{
  "n_layer": 13,
  "d_model": 160,
  "n_head": 10,
  "n_kv_head": 10,
  "head_dim": 32,
  "d_mlp": 512,
  "vocab_size": 4096,
  "activation": "relu",
  "norm": "layernorm",
  "norm_place": "pre",
  "norm_eps": 1e-05,
  "positions": "rope",
  "rope_base": 10000.0,
  "rope_fraction": 0.5,
  "qk_norm": false,
  "attn_scale": 0.177,
  "bias": "none",
  "tie_embeddings": false,
  "parallel_block": true,
  "init": "normal",
  "init_std_qkv": 0.0363,
  "init_std_o": 0.0257,
  "init_std_up": 0.0363,
  "init_std_down": 0.0,
  "optimizer": "soap_variant",
  "lr": 0.00633,
  "lr_mult_o": 0.812,
  "lr_mult_up": 1.36,
  "beta1": 0.95,
  "beta2": 0.95,
  "lr_head": 0.0066,
  "warmup_steps": 200,
  "schedule": "cos",
  "final_lr_fraction": 0.1,
  "batch_tokens": 32768,
  "seq_len": 512,
  "doc_mask": false,
  "train_tokens": 138100000,
  "steps": 4215,
  "dataset": "wikipedia_en"
}
Each number is 500 + 40 x the weight over its row's rms, rounded and kept within 0 to 999. Layers, rows and columns count from 0. Numbers have three digits each. The size before them is the row's rms in percent of the matrix's.

# layer 6 MLP down (transposed), 512x160, rms 0.209, rows 315-358, columns 0-159
099:502489475441503502500474526516438565433492421545449533575540461496509535488436475478495511588512526490418529499536563429541539512514475519464486541498522453507568565483461554399460452546543523430478501471440475514533452498579438543521520442527462477518532465504473552543483489503529515543548526514434485468448501470477475510533534465457541470431478426413528452535484514473476576472495511479510517492436481463509517525454581426473503550484481527481477532527509422474534511459571485
096:510430521491549459469468494453539464547449513444471491510464486510409527510492532510471512522460552531500531402526455535530491494523464553455487503440507507485481491486417472553470520512547553510599528491490507462494612516543480480518455540502492511405476491550526483444540545498402513544481553536526526524512498502483509409515578506448527518578475583518555386451530496452502497534455452543481476453533579545507520453503433525465509513496505536490503492532504552508566522558518519
100:445507476576460526499518562487495496513467427482501515434542540486481528483522622516582441534420473506579445528460516490439385503508505468509503477513453490523482514464483486491497520454537554514380473474503490519540563615475464513471508483481483545495494556511474385490555549440468540447488471506469471487483485483545509521563495445488509533548487512500556493533505478503517519478568521517503506531520517525435487492510467396491540548456580472562474481524451466467523499490516541
108:460563511502440457500557460550479479505543524557462566503497567509476484471528513502569489503530392526597455520462517524480448528449458472510558531539557472499471506443492486490531567543497527475578489503509510479491502448456466436482500518533529494474509472522531535519512490509514449521561606551530492504514492451458433515493462539534620511516425506509457466411541527484469504487519407519486541492489447510479544503516502596472486506467434516480507392459473456469502462418510507
090:515498509467518463518528533485447507488513528480541506575539519568463496549524488573544441499499481558511513507558530516452539563496457486494571451519503508522480510435456560412481478517472546472450542488482467502464552513556481503560440588471458442533455502465424560451493454508488550467565521485482458442524485502490463441502492504458508449507453501597488477489537513489525517428624410526522503529576483468522519507492495488550497524511385516485519578473451523566456541514536488
098:474487434501537491477470460516449538459478520479476482461511441483536480477509402528552487539534508483530381440506473449498479522434463473439566470474540515459426437501457499452560523536530466564483532495498538420497579481459594439507556551482497508461487454500534525523510502478505542485581476474428460530550520474496555498551500512505458548425491473524533509404478516478470516525530391478527452470573511561545533415494518472518487555547510538518507450491504455515512517489468489
096:535547535498513543394391478477523445572519513497551476507523478432516517537504501548520506513524521485466494543542481520501568502465566528499460527568453523494378443471525487485480585531535557451538508578530476536432503486430487524473585405503463486474467564524465496494496509503493517519454524519440503548493479492465514466517445522529555545500491450538503501435456542451485490476495427515601566529481452481473496504497499525426490513492507430495458504562464467518540525471565448
100:511397524515501435455468441457521538481556501499528513515597486459604430563497515503493472544511522457521510510470536440595499493551463431540459499451464504478506500535548501515510462506479491534509526506586502494529505533503537459431474483529483540446484501533461451487443508503436512475559472503511514471474493568541511549547441421448514534429519523435542509421538467485472495451506525474490449533440514545457455460470588527552533443463516490504477511468471517470523502500626541
104:530387475495503446525503511578486496481573522530519496490482475441473415488499470426462553404475533425488486442490481483577466517498530516477450497553531518513496495531526563485560479500488501476471543483513439590451529459524538523512469484530536563503465494526434500496417434477496497516523551518464414547481490512486487483515518486479532522474463630442560467519548484491516534511507524464451519520503496504526490477508561441497494468494513452482608455443510605470566554502474532
103:471562452504425520517490476492402502468480502474520468540564542440456514511458476526574496628517499482486481445549481544540484474562518479554489552546438570511480506511491444440549534498496510504526457469479476473458570473516520583507577456557510495453525506469516480544558543544503477437456493471478547484425533445429550501480501483489439494477527426496498529471472536558407558534513453506505527460530560510555514500492557534523514523465537483443462503474456531434449489455436505
099:438479496519473550546484560490558506515558471510513475516459475475450415521422523485490493542486475525507505496497529507469515410506524493453478536474575503555466458517501584534580399469446500566491511448452501542547456518463481463474568532446501505439546499495472517482524504491508497495475514460521487496478434444487439509532504550520444553549457425470511505516518520567509536561462489417457509477478560500508554486462501603480530392547438551513591479530448559477516480487478462
098:480521490463650438500512492510567447516448514495484510515528510477477509514494590567418502460460496513489480502449474546516553479444506448470511536487569490468507501538500511504479523562463482573487592488459434510490557506512569506441563577461477540429547460499436465566528424513489461497529453482524510500507482487411522536562453575486463498494433493512493512534529516442499445475498508594478472499450485529549548487534491464489491498445538492444462469565437496461463527496471522
101:563523543429516489478521493467523481454449485405521402475477488471494513495531451527535543538530466501489403521503505570492566543449515458496546555525510508593522436482501482500474538529486394526569496534511482519465545537544478548497500495446543484479465506502487497489485523463535520509538505465532476512495472532554454502548487490568466512493473591538459466431463409504478460418479533448478571465563498580555548472467520486495459502540515516554519543463407442461544484494513571
115:491545465473533525467503428513528516502425548465475442510533492502462485472454482493475504498495452436503478440510502438521453455498442544486426581532450497462461476508605450545505486488521470435582546457577445417486555541590517445507536487507484539454496470566508498491526487455583576466530546518504509591502511436518497503388452488553517544549496517515460525496475452534550513442554490498480485534497504543516511476506466480485501495435478504603538512471491464443531532512518459
096:506485486503523474520438410503494482483503463394511458465526523521523448483467548494477526459436455481529519428483507403545445483519508485529568522473532511525533516491509446548481447496557495509528453471506522533509548566432467424512440551441508468459547553484438490510482529519455521474480531462530528420496543469414518522470550480468503465582508552534461535479538498473433463492568490519499480491443574492480455556434473620471487476509477495551508436535543554445516515488507574
102:523408482498488461502536605513442457537492549453510551452466422600451520543519495534533443510504492459509501469502513481590594490430509478536500450516525468435481452534498511481507488483494529470490504488500437463495472514531448451537559503447463551470559518469508455479485520516553520550598504503472434477541443521556544550499512488472560550494480580568558446539503400511509542439518514491477459497447563476487485519512529448550518495441505482496511429487508509479489421503553501
095:533558521577496479509461468414435518524473498449461456521472463498447523551552532556470541402535442477424512567539530495461568488524491479518566550491511458510448515566490515527481480469495451435487486509512537528447517498516476518485489526491472544452490522510557564536490553494515465457517471446455504463466529470455478488531441485473553472384485498607449442495519394506458526582495465498493482538556452511515499468466529419455500520434497535494464565523520479523577483527512486
094:506529516512471481561506475565545528447497554511470548531466502493487474498418456547435493517430525520485548551504469546494470482481483579543441506493499427466559448496527502519555537499477510547504530517423475560458473502493526537542477487467536526483582441482505481596481450524598589525472438463513484508554529507481488452451495489576521534468536557475489477512510498503508521426631506457515430462524467488556460536524532483429545496449522520465487470511540451533556566431498488
106:501572560453505454401528534452491513497505574494423501588513418582499508567493514485569529490475575506498368484462512437488454486498520433484468568493448591490481534486541528441487512540484492566500425547440498457494513474517536486504565497530487542470532541531521513480476431541514492563491507449425491513534443438462529468456511507446484536553507510453485466473459473485542480495554467535520538505480547496467493535495446542474491555514473499481491513485506471493484423494493592
106:547532480457500525509530498509517469579489422487460470491491448437396471509425481375520539538507511493487453533531516442491579481499494490576510528505545575492538426509432466496471504513502473576477469433534486408623499444519510484464484460513494442527484498546524515469536445514544526503461524464571549507550527451466530502504528502482524493529478513525571386503508492548532524531440489479512506469531529519473503470547484494523548466485479530494466528539555520482481521575459590
105:506521414528461492541529515468516500499517483591477499534465454478449509519581481530539501492563489496467522499455496502522511496485441501521503559551516497515518497505477550549524517491455529436541561509474429567542458487537503479527457497433410512504520529427540482407500451457539490462460583568521532569469560513531537539532543501508522433441419514451490499547503468502491578524492486473531528536521613512558487467480459620562499536494518470514564553527543492478444459467475535
093:499553550482507504436491554456432469510537439480489581525466463510544542432494499538535497586597482462513462525487501497537470509425487451458427544519529521492497566449399518513511542524530471583561438532473547477541512537456478482462475519527438542472504455416558555519492499535549522439507521514487541577521479470476498448489503466537465463452507517539513440486506512487476527484514452528456507417468450550524501437449473515519462548488475490474499519532568503511514418422428466
093:425475523486560541460456570448503534540523433540534555446491504492503551544518444478521476496516422436524483493448481426542479527495497474548510512504466483466507465466499487422511507442606522536472584489502478594545466461500516510517587533432459480506502489483413530498450566527507506522518436467455432488587478527516545471492527493460421542575554518521491503541453430516549522491514530474527494450515502469464534508501427526426541500470444531489503496520499553452522505489591499
107:485481490457528534502502482474506557476500463506530503509456451513475457495473458531514525458431422592417591520539560412513595471459439487531477498497438527512505522516496442522488532443532542526480477505553430511524520525463546525526507453492443433488472459529478476476523458463522522501489522539518528471508462445432432544486453493501480455624486451558524537510447465421465479474534503538528585549503522519519507508510503563586435503446459537484514510549499475487526446570568473
094:440441499523452554553537495527448468517500494486501492467534507468505503458482483469536518403500397519511553487502471513567458418460477510479476533470541475538480499505474545502496510499497549496489406487552536478467478490504504506428445482484482503557466385538469559545545488481452469544535496522560501493409504503546543560567508491460534528481491652477495536460497534491470504551493557460445579477542464420483470466501478514456512536508455508546476446463439522498583482483451529
095:546523468507516489452531517500532558498510545463495438575441487493470562461472536561526473499498555474526445506430534453513514509513491509487451504478479459539447408491447435507442532543506549520522587556542505540497472501442553517502550443431452530459474518438480580498536462479595504527558538537541514469455492531523478495495461488449507558422544548456542491464456510420429422492460587495574533519534462447523502538507465398522521528510546480496524535539527514511508528532512495
118:497503493513522416464516512500564553525507447524519512513473526438481525536459505521453463447449508515490534501482511418483468460545502493473433509602511523457463506541505525427473503524464518461577455518415542522495529478465526551464516512484553501438483572520555540506517414545543546488531468496465504496487553546502441495442532419478480483530521562486554556551451471572414504494423512475504513455424495491546558477466566501485482514401518449432496464526565486557503477560520532
106:532495518497504572494509527418425576436538413514515492475442437525482543483471543540517504486582502585487446553531505495464571524459460501514525435526486445459526495442473440592489539508531450499488466424519519451480460525494484551471536504506437537530506529528470541482465488521506453530393536502456449477522504568474493512475492533537485516459524439518477536500468439481488535491463552484517515515461506570475536484465541535503521537523394508431529555483445489404456542530498439
102:431448497574568443533522554536516441520506396497428499500522534487475526537477550508501542491553518545434516559509497421490540477405528515520497505543493456543499574494550457546410429461528438524454442529464516492508453462464538538513551518457504491499523477618475495544487492483480501498528489496542445480476450510512538471497503546435465476536456495518500506514536486522466440555463484462557495529510442466498515532537512594485435527548470502423460502521499538405496572480510470
098:562603547505541448570526546501480538481474465495467514494549521556554487545498470515504426540458503438524588493529549477450531432537485468496514477496467436504498528513442608408480497473594506523514462487497548487508470538556484458506454485524496529515522514517497451447416507495462463539545510434511539516506532481566553411500519446456478489493496487523516444522523410462528486526566477524524544496460491550512468502574520530422466440468521445472490450467476486527479484528597499
097:508523479491500522475520449511458527538530540436507577445426452513547476452488473507548450461462511493501555500503497447551463514511457510467446425460489536509444542510483586517550529470484464470451509458550458465547545427490542531591532502596601447463551472580499509476472504497541512484503484523528516492462558563488459519490564507487492509499545611405447463536487498531517477562455490518469462497455432506501494542496541493568464477532549453521428483492564527529501495441466518
101:503479528529455443521515493544541490487512451469537505490543511478470486528513506457462493467527462547523480505469474484485502549498496471491551486539598517549452491552556510479469448446437536533517381486595519490418487462528473489500455504452555463545472596471439542485516417481550400489481501471510486508451468493518480597463466526495520534531500367484540495475511606517526473580510519560507548495504488594491467475491528475556534437496479518504569456518529491540518526498523518
099:522504492478529507549492525479451507499552522502506575494524512539544476510566518561495470514473505478482440494489431469497442537472527480537465491546524487514498499499486504478485498496504558534520384463519498537526521448550479461556582591521463551557491521512366548556490504514472503456551558498495557505441514407544427481535449473528492582494470470522485458582524536516509484456495451502516533525495482468508599513425511597510472457477512535445602493500449458460516502545550469
101:444514545570479521474481494470547444500549481450520482471414544576608513538439485535484497448487516509562416459473489458512434443518520480473528454499454513514464511507489520444540472434489523472528513499464437512559503572457533466507444517484554544461462474508399481518551542495472527539472552527503415590453535486538482493515546517511513549523448418517507498512462493464441555517531523516539455537504528448563515452564521470427510446504507547502468508454522573566515472503456465
108:545521501460454480572514487499481536470506580438519526497537544439438453505518507487497460576541425497485420583513445532493474518542521529465532461432498537545492569446500539540529509459520470536469522475528525493414507533527498537489495456562476474508466429471495579556483499479497519460543437469478500548496415484506460554408500538579462435532459496500514517531447540552477411500463491488409491428468479504485551476463515504514561396490433515495519545482473505461506488487540505
094:585443506539494521480440464479541421494521580483490503529493519496553536525556494487507513489495410464573505556481528659482463480480482498583506535518557485510465539447501533525502527465508527525532503502529496444507506542508487463598515464520502495532487470519472506528554582468494509498524545547495500522463472486493492501455402483520513456539418516409494511495588499534510483473500508516455523490504543508481474424521540524478495388579487566458476451516494502389554493498502473
099:461479541490465510603456571522486476487548527494529571469473516473492455556481475464500569547561625500510526512479501550481476531555459454470518492417450514517498526491523479537435536466535502519485478437493510424483505445520465438503473480528501528506484489490507448492574467473474456556492470454524462503481503547488501426464523547491473448551475504588483488440541475427482549546578568457484510473565547522522474536540505593480522373502544444493548464490492534476476513492533456
089:452457579541576429550513453517553486562453474541483535550511514490534461487505535431552503510467500516557523540442515474535544553440464456490543466492499501509490537490495554505414581471489499533472504455473545471559536452501551481475556537550470516493497517549471522507438489561530453600495476492467488590453492523521470558500434525493490456512430500414472531524593435537439506542488498455453481521515503516470533511504581512491555527499570548437544532490469494442469501543557475
103:539433517511449494532463473506547476547561559464480536437482504550474501588495544496535541544473388509573511561489522469521508499498498452517485457515450537468422494478501477499557546503505483516482509517519507480446618401483480443464462583485485458459521401509455509466590517494514475534506527494473508530419498443517478558562447484423485497499501563439545590519505465500486475458472495523485423573545457491543512573509548475502485487510499524448473544543500470514480471498508486
103:528459466528492482531502509461542557457519468484480529487529510523558482496502487487410559495456539550493469494538535498495457504527507508664559571476498494481471487519473397473467517476508509466507448591468492525447530515467473387498525448498458569513523453468530453502534496493493472416540545499506512523544487463503445525479436491521531493461464425609476520502496505488572465496498503456519521526545448448527550611462476476485542521543451530458505455466483505463501501568575507
106:533440568432518490474508513504472506512490512567479506490599503525527460436457451460536519569536587499420555503513504477450458474527512575436480508515532547434440496532497513472496526512558424517523449485472512483464522530470584486562560509493538551529465511483498540470530477528508503504490416513521498498511533524461573441545452380540497435467470486503499458475477474503504500550413526493493517503456511409552390503508505433517464489476467457584493496504446475509527451489536476
113:439500460574475465567463506480467487487507545464515483546435520604518539443532531508443510490427545480498470469478483522476535557494472590497460479535530494437498521471593438527540476626445545505507519537497467525461584551479510507509479486490513482558528484475493489534530540484484433550475470545485565495508518483419514571570492443522514487487545564532517441436536573522514498535472541512519491490499484466503445522514550512494517496452523476509473548406534549561454464580479552
098:501475546519542515544432437387543478512531557537534516523471516540542537498525486531558452559455513513503543476524536552496563470523494517468460438534529468519491516445534597537507499462494473510475446501468541496512494567496511530404500506483545495506472496470388477493477498493505454474401515447539526554517485493541487598473508482493434518506487530515545527473489445528436429434507436459487450452525562522422481569552497446486494513496510478515466569455437497461481482468473594
106:420474498448508490497525523496503421506479539536512495522562529515495476431499491505512501531472469531483512423470494447508570519458418495487574411479454448530482503508477522571434437490564493515473479525501487462529562474492438484571558497450471398503481463516535492506526555437600564510524559501494533523484452492545489481521454486512465488498501408508521415565619516552529495530567491519491516488595412457493524513523473540462540546474528500492490533520452516535491487470489463
# layer 6 MLP up, 512x160, rms 0.265, rows 316-359, columns 0-159
098:528537431473420487503466535543547501505516529520538530559480449458486505462503573511509450531493518473531518498474511595484412548451474519497539477500506534525533512492519479481495481491552449525465522409404518469525508456420466557532473514501502601514489451514512505525544432539471530435467487494446488508474533431517489446574444421532462557516437522514476509491471470539530557554440475531453544535530502492478519511503494498556446516515534478515527593498388440546473419557504512
096:432503484532453474536537458539494504450397490494478427532575505500565525509510492574545505456482452491471479468536465476413508554515523517412510522546457512488543498516484489574535432477464512518453459466475547503521500491573498451529487559573548498490432532465466582464522500500457502453523451508488443490492489462462484482507544493523496533542523585418508547492522491528489492463555559478530489444547565497564530515556460501505535520571550435455415428509515510460527449571456499
100:544510452438541516458563509553465497537521544470479493444484541445435524497459454514496444482593490531523560525502494491556563480482449535512531498502521466484478481518465526496516453519469490461529576492544485530540505533464468528488480542490442453453506507556592464435519531428535504496463481488516558468497506469524546602548417586454465507432494486449522602536532477501426509506452497455394479485490483469568505543499461503505576553473501481531467514459393518504453489493468517
095:538462456537513568500564550504507499486455490515508473508569444455565491512486520535540420468453455513497589529536471478440436467490405511461570501487541474516488504487507505457411506466386522520529516500522419541443549504602476529436478514559494487480460479516503519536494503526454474491525488496463556448458437531567517557490547500538479489475443459501533558500492446518525523508527506545466478507545516542539573584562496560458487403506484507461499508429486561536528534478512504
096:428530492457525510526513440474525550463474473506523417537590500479552496467431456519514526488552443579482460519525464461421498433491471470510492555446515474477498458546522507503501506480518410484403455487451464491535548439449496499563503458545542503504499490538535507485457498413492475442449480471502457553585497547556567474455564524482463517552489473463490561507470437463522615465524512487516525495498424473494491499535468526474465524513525521520516526526465532503542619543487458
098:457487481522447504516634512530453531481520499445521420508472524519469535444537464435465455482455573483482485427483510547406523526516420518498539487418431533528492409481494485468506466479490545507569525537438534531468458469540490492429514551532481535547499511434486553510507443540545471500495438503467552484500545486538490548422495503491494550487514534475516619549540514501453505444503574559448495562479498488434449524496526530544467525471457525516441556475500495461530506492498496
098:528471554550522506512554565470482464526455488450527524539465532469581451480503517430512464562509519441543457482540426526594517600468537452517557544505542505574483471502548469488477442483525482400477515498511565532475428479560520498450476570482510516442505465512579475484513577454524485513523462511523512510490544557562534477539514430532497418519482556458470459475449491512454502462481529513479521450556432426538499528453468497470553430487552525503478541497498465523481553441504494
101:509539515439459470467542567508504477468551512495483536468513471490454561483519544510511453560525522492512457486500469484508546424495493413480516498426502445551436433441517474596527533494506466478542452512485503454458446489548467538485548491500512409425532502463525513512489506431419536431533492475489524546577503550455446537553424544458541489528429505541500415531530517516493466553470550536531487546521494501573520491481442549478483467545431551579435528484470515556531532545519521
110:538430540553502579502448538509435444422507543535506526444529458521568507475458520494497540528488444534555542465456483535563474472453466520571507406534493465494451529553504473487529585447447555553543512516484522485467456537555534532516460515518500490432505500471512533503550572547544526463605491540483523476524582505494445478540471438541464530435587515489518469442486514508487484499482424419447494544487525455515522522509528490462501421477560486438517489491449524473499537527526467
105:458443462494463458574493441493521524440524463459559444542458487549523465548489504526549560533542534538527460559476582507487536519487479491471615458471524519444448463459533473544438486511524459518488477496511564516458545529502491500544526510487466524505440494506485529478500519520522500509471504441433533513502496535537451522425513557474498474470431487490506466513455377469627518498457503514408534557472480451464483505605551563421544462463501542498489484491491524480480559451501504
101:490530463476477500496547456502512477414551469535476563468552473479536502433543473501537484459504542506439557432532452509611475557496496497573452546487452469496478493421448551411507474534451493450511427459523498462521520503464496497467507411522494519513467511516548498482519565438527422542525496564538525598490511519548509502498584461516437496505540538510579555449506567458549508500529537502454511578515555458434477490519513488475493513462512476524537580458532544566504480506522472
092:455372459438526493524526512458512468502515464558523495542486487523481514447433554445470563488482573520472501490464506492505519508545458497492523478476557500584474602445517470477482481484507431618429529482449531618542430498465535519516527486480511527482466448515452478516571521488465479568550540508561428559529491530471487490457525517506536520539502575494488520469485470532466444543454457462504454472479521500497477509460527462466469510525549484461562513476512553500468417464523578
104:483449487603482452489549467487523487505571521510449504491512468546469429510438537420451495537458452468449461541519433508503534502534460542440533490477556487483462473503580500527506420473542492526494513484486448491528500499504538469448450504485530483504487448572563523527492543528525509523516590516445473429485544515538531569432514498554454435588522482496491452457521434448469531427452448541442531495514569522528490530515441536538485542580491461551502501414486510479512475480498583
092:520470499496415466515489492597442467498521483515584481538521516506438475486445462536518446491553568459432517510483478430536555467461563505524465450482479505554440462577562556572520491472477482437524487529512459467553562461532490509511497481474418521559534488477592561487521490506492528544486525445525451477566447460494558478530498435535474486508494473516482519504470460506502503427541470466537476546573473449489531423532481487492486571470495454534402506504404499469543548515475478
099:561522512560507538485493452424555541580470573474522493549434517493528423500496491390501541554524491485505422471514498479517422565483506480494533468577505499501453516505508502484487481552474467503543470506483517481515550527596547563442450520462445477468489477534502463501510592484437464494512460454525440516534533435533485516488517547546558485461474535584552468426581511534525559526458494475489527512468416470499442472512519453476539445469486419510526465540526515476488532425479492
097:534546454596506563485504491532543489498474535478517605457460399535537494530502471476520494468567487582512482523513456517511486527505511542472474483478562542502540412486479572439469503556498498546521451469462489534469508480490532498522583546494550496529457559555441392499496507535552492509503529473515503466552505533481436519502534483525495540511546532422510492509568469559431558443517455450497576546515490481513543511535467537502475517518508521564486473513437569440518434397497530
097:525518536517474532514398569521491479531477518506508465468523469470521514490449491564557543483428553505471511502486516564548455472553563559465515456488557488447528515462477559527496491500489464543499474481464582525538567438545513542506493449408435457512506589494488525467484450523449512515503522476467496523550539502550484545509519518492499489492488532503515497408510471446493507504588443539434453537513575463573585431474457484469541516490457450486459542562595478534436439536469484
099:484533516580517472498528445487520484403512557492491448514523465524526507462463531507450588457499479542489441548451541455516474557485508563525536587353518548457566435524500406493482498480446526451508443474494496455504495489548522524544521516585600517496490456518520502511528536573507502459541530532455422543501488551577481480511490489509441553546497519475504447490561528524500527496522462486428468530501487497493517481494481531461499442517490504516522530460439551486500496482386533
099:469410463507508497511468509474460364493515516528527456471487435524515556451462502479540480518498506456532445511464449488479583520573527459531493461468480463487513481475540477449508435560500559570435468536531469515472502507579447486506482515521451539463486482446530459438517466508507448508525515436564521515602530473459492495507492533564486511435466502473544534552538464530577526563410457502452538589472538516478581448487524504444490506468500465464549478549517501474505569480533458
096:490519469604426521546524525532455418515574529541468466531514469480504486519512548530552546527461468538450440518522459554570545553422520468541488548457505519513478499468468476520463495485474508452510518511484538501551467485514460442477499492443434464518493527423539516451499543462506599404490454496570518496498463554483529556519478502549562420498517532511413486443511532499493471479501521452451489470558471505486506406490534585551419496479554526561541461515448487529483497517483557
094:506471545497450555606507522512485548514500477408444519488519419505469538498537485586542499523505521503454544519477522534497461496510480403520521463520463525497453455480553473575475490468500493558547478517460508481437523521493525572475498558534562510507560524492422494501543506492556525543531447575525562513478463478492486469451521491500496509462495409539499459493427486496504534500452519489522548516438462484509520566459410531503483593535614478537471422443489535475433467554495460
098:454510551481562503495518467442528490544587522562534495492491437486512527444437520520620482507532550485414533500450469422534451581466558503470486565461452437450531466480543528448513565523489472581487482493472507533512496506505497552527527545503453463518424545477503503505502442471508569487538500508525500531463499521514467557556519447586430478517490423473476496489539541549486502540497469553524488441546544498500472491498480472474415509533516416496512512435512504448524407511550450
102:496497469520456531461500520565545531541523467513444521574440476482500511506555473404454555479472507522501477550508644505529579532478534480567467482464515513512476524480470463464544554519527544447523449473505511469500507457502486529530470479522502464495538504515596495412494496441437454505557526518535500461548585508553464548471522521543501499602524516504520536466526470532488493544521446488468538493442558488637532428519492527490498471498470452444531473412489530527476493542502446
105:554533524449476498537453503471493513483447498464498492478451484508430486534481453556545532443527541532460477563453508508454528500504501556509500468620491504509453489491522533518551520484500433510550501522457471487450521404484509518482557528514470531469468475457568447511458556519496515430490452556420417574552518514505493465434509446555493447565468599516549546528497500483467537439483465474498456542504524496527562487462497566541457530443507534488477558470520483560390545510575486
090:619512481529460560499546495556475467458536458459477479524506507472460522505449516456451502478608521460514522534512502461600565435488513573506577562545474407484497556471560513448511545421464434450502504590451554454483521577516474468472444540482495508472499516494508483455547542526477481514478491516489455498467498538539405471461465471452497568476410542511474533489562499507529566486479511517491493482490538485504549533522455483497532473497529426521465426495433507481487516509530484
113:467468533495489475527522464503486433500532542511456403489492502535479490520436563522554540522565460550533475503456463522474573573507508514504457454512523449544525492458459516554534565517490494484475546451424550527490496455592523537551569452461547525522402491556566512454550520505479520548536492509492501509480539454533471456566502450452469473572459445474530500465486482429528421477463499486497522467522494574529572467463504517433450513487471467398500569489524483467517465517550429
100:455484546442536448507454425480521559473565462476475486591529434450533536448460512524478494509462515488460487517472438497536590501540457514532586498492495512467602500492501508562506515473479503548504456516494535461554516425554553540450516510454497526517504449533480492487562533503494433562502493453556576586552426511521477519505480549568419517456503517487521532463446488428529567533515542466476515579544501518591499474459492487465492514487533506452468548564430527456491501518512513
099:425481479473447453421473617440488462519500498513591460453458425524451466554492462475534546477547500465628498560517550500473532530484524492465496487470542469504457560481554461560506491516540533534498457485489506553440542509497534615504503506495487551507471450529500513486547496541495513430495566561490507467510558417490474536467549499515447464478523478510486526508452498588537478534442476497524564513508491496491461459470530546473578461565507475476471484436541462444471522552505503
102:567476411474583424454496537442580484504463507471491475490434482385474502474450470551482510484545466540467447508563506505473536506495472474480511545533530504481491502450552526528475480470384537480483496548508498503518538533501495515493534512543484480515523512441482452537518537451515485448426477477451437502505498400510505516540494463582459502511558526453518544534473483523451531520509492448571506467503480478410504459398534472450444527462497540526432498462490550543469530533532600
107:442515532404446514483480569532533491503475544526508454490493509450479504450551490556455478428418409491426448506529515493478511570486543505522559506522514477505551490478462550422508486483429570491578496519434503506450512602475446444514478511487541524543503485530580484494494538536505506435480461444472445544491486472496444447476458544550565534482441548513534521390454501486461484474491518479466451498463582441498499441486441465486498494449515499531553519521526521492518512578478516
104:500476534524479537474514432463477457495496455429474468498485511486517458477448476536509479534441490461470484476565577464498528547519552428518485473532501406537483473554431528490526430478439430509539537501391497455478483453505565509480575587499571449489523426539480533412420532515467538466531546513494524465520513523532422464536473503599521510546492488493424538435513451449486529517529435458522561476471472486493512538507521471475457506463538497503501490586492500568546467502521505
098:408518490502539512485474469456489526415452478488528465504495426514486427466499496530479536530448500477515532503444436553508475563506526505521520481521543484471506539498501446551432492542492534485465500391521491500590448490476577436507515523500498487472534539534547453483503530566563498470510451469462508543501492475476465533494519561538551477468447533509439460507493548531441526418444429514556538516528407448568544514416486557593491525493529504507582521487414506494480543548474538
095:523541474385516527551482480531531552427440496525545469589477519508516512578527510509500500476474543543561417431488582509473536561443453549459476493548472481491490474454411449478469529504490487492497543449488511521462413536512492542504495563556451471544428520523522463448488440491495504405475509533481495505529529474493547546484485526468533427412510432502501470468437563539544441528470497513507478530488512451469528573505510465536563437558540474467536521489485487526435467508508486
105:481502504392559497472528555481468457535505475578495435505497466465490513488513479573538544515527603475479483406458450571484544556500535530495561548517579522511449472501441521496473551490467445472456410502453528586507494512444470427497552462526538531545546510525487544479511444518487511540504518536468526479509565472491516504511438509497518479488466498462420426565456486519492501512519537437563438575453520467501509476516411516520509520485467433554474477458515504476571484475556521
100:510498434485489440489485498537501537485480493500571500477449479492560508462472588521517506494490523550442507524478585489487503532519488442541511497516477474462515434576537463512555498466505472526536452505521495492480496520483486469512486550410489436500484478473625534460440521497548451466470499515490469478554469575494501485448493487499546484494519524537461429440454452481543472453528525506571528514605474466593595542372538441588546505528529511487481577505468466495530506466479552
106:491548542511509536551531531517477504461436433480502508517506494445462523539545482425483442511476535466496489555478535445538474517489435488514508511545520482569479530538425506504450443442491471491490487491485468493515530415588494484481532591479577507523428492543487458441568472481539508531554534446575404524545511587479470514500445481499515497460473507582527498396465520433483573470512419509554571501490530457561460474531510474473517466452553495470459486501494564510528552522545501
093:485506489525539499447509487491470511566518500445505496440536489522512532467493395529490537523528472547533514486503521425473492502533538482536497467572491525610439476480512447518537509451486472523455503536517531495488541513480539488480466519456515523498503478463556570414540480548459535561461523484455476440471375443483452524518532477595525502576451469570466584416458513481569513428499519454513499487512504450454449463599462452467475506495513444466460523480588491481524461488491473
101:460511476588488511517538486424579497476505450448450451493496445474472466490500540448513525537484468418445412454467513554527483539562440503582515525558489526400493503449464562495535479540510466438536511493502480471522495552565499496514491444540483476505500542538419494438487549428550488456527477481528465487548472451484527559497552498491574518443525490512521556440480472572491495465475588489503514509501560519532488584582551544530493459525489471517516512526502524453452570505450548
104:515476443475471511489526463513575394503505507546488462449538496526520455506496522558464435535422524542513492556438498473520526468508518427542528489565569533444491601508506485562491512482485526587501463477480473497557482516460566503434535473435481555543384498478528417490516541519517502485494466502473472519481585471529468542534475506544544492486486490521491468512517550465454513491535442442499524458428448451492543520416406433485554488493478536492441472481537513569495493483446522
111:465511504419472543561515544538544483512470527512464486487489506485551473474495478472481466513441501441497486537555512508478448483546536498489487497515546556472470483448497450521456524506528428562515451430468572489482530555511514465481538443423550515526497556442485506479516494537502519437545417508507479450524538515488483460508502473515494591408514535574486576399446452530460526451471515543513460493470514504557558577541506458555538505542490495473446534452389537584546457471475562
107:553513464513493535451474457528578522440461512504500441561460581483537498542455484498594503466486446501530528435537465480521555441464463564486422484478560499508460499477493458473518440536514517513471540496490475524441505540468584618514471568389552505436495484491525469456488472474436495492478480454499499507495447507513542570457417538537441494511528521519526473507468528472448535593427473467516531433500527489498515477453536453475475545466550497558492551503523534519484521449551541
089:508452473471478525460597623465560504419517448456490470468470513534413560466519528516535582461491444479522509473489542516540476487495506439449535549484473590467480565600529514514501508468506534498548455490483501501442442443474469467547445503406493466501483535496499536456535512499513438546525534463545479471549534487586450488492580478462423494495554465473546519547457503536500575482503520509478517551513524540568534531490507556495515510492458491537551477575489468484476520507518442
099:476505499442577475484565584539581481474521558530490405454524472468539509512471516417487501460501526437432529489468444545493537457523461448497544536460517543527564490529527478557497511520498403500520556530458482450513486494536512490504497455478458502492523466465541500514568478492522529489490496530461539489542452532536493487596540505430494495483501514500467498549460507481474557465550551499532446560505552511531484483389497420466526458535439486451408397495432559510518561523511500
091:559516511503551575439498521505486426411521488452558561552445504481465479480450551516499486520513525537492536458484513560520476416561417454521493463477503558482441579422503488521499468583519443481485456501536495475591508428515511500495544480519519484529509503527546473470449470465457464550450427502426437487523500488504443456452424455526500506443540453477509520526469424537518518559505539428495532458569470526482411537533497540474505523535526483455520470450512474528547554532484484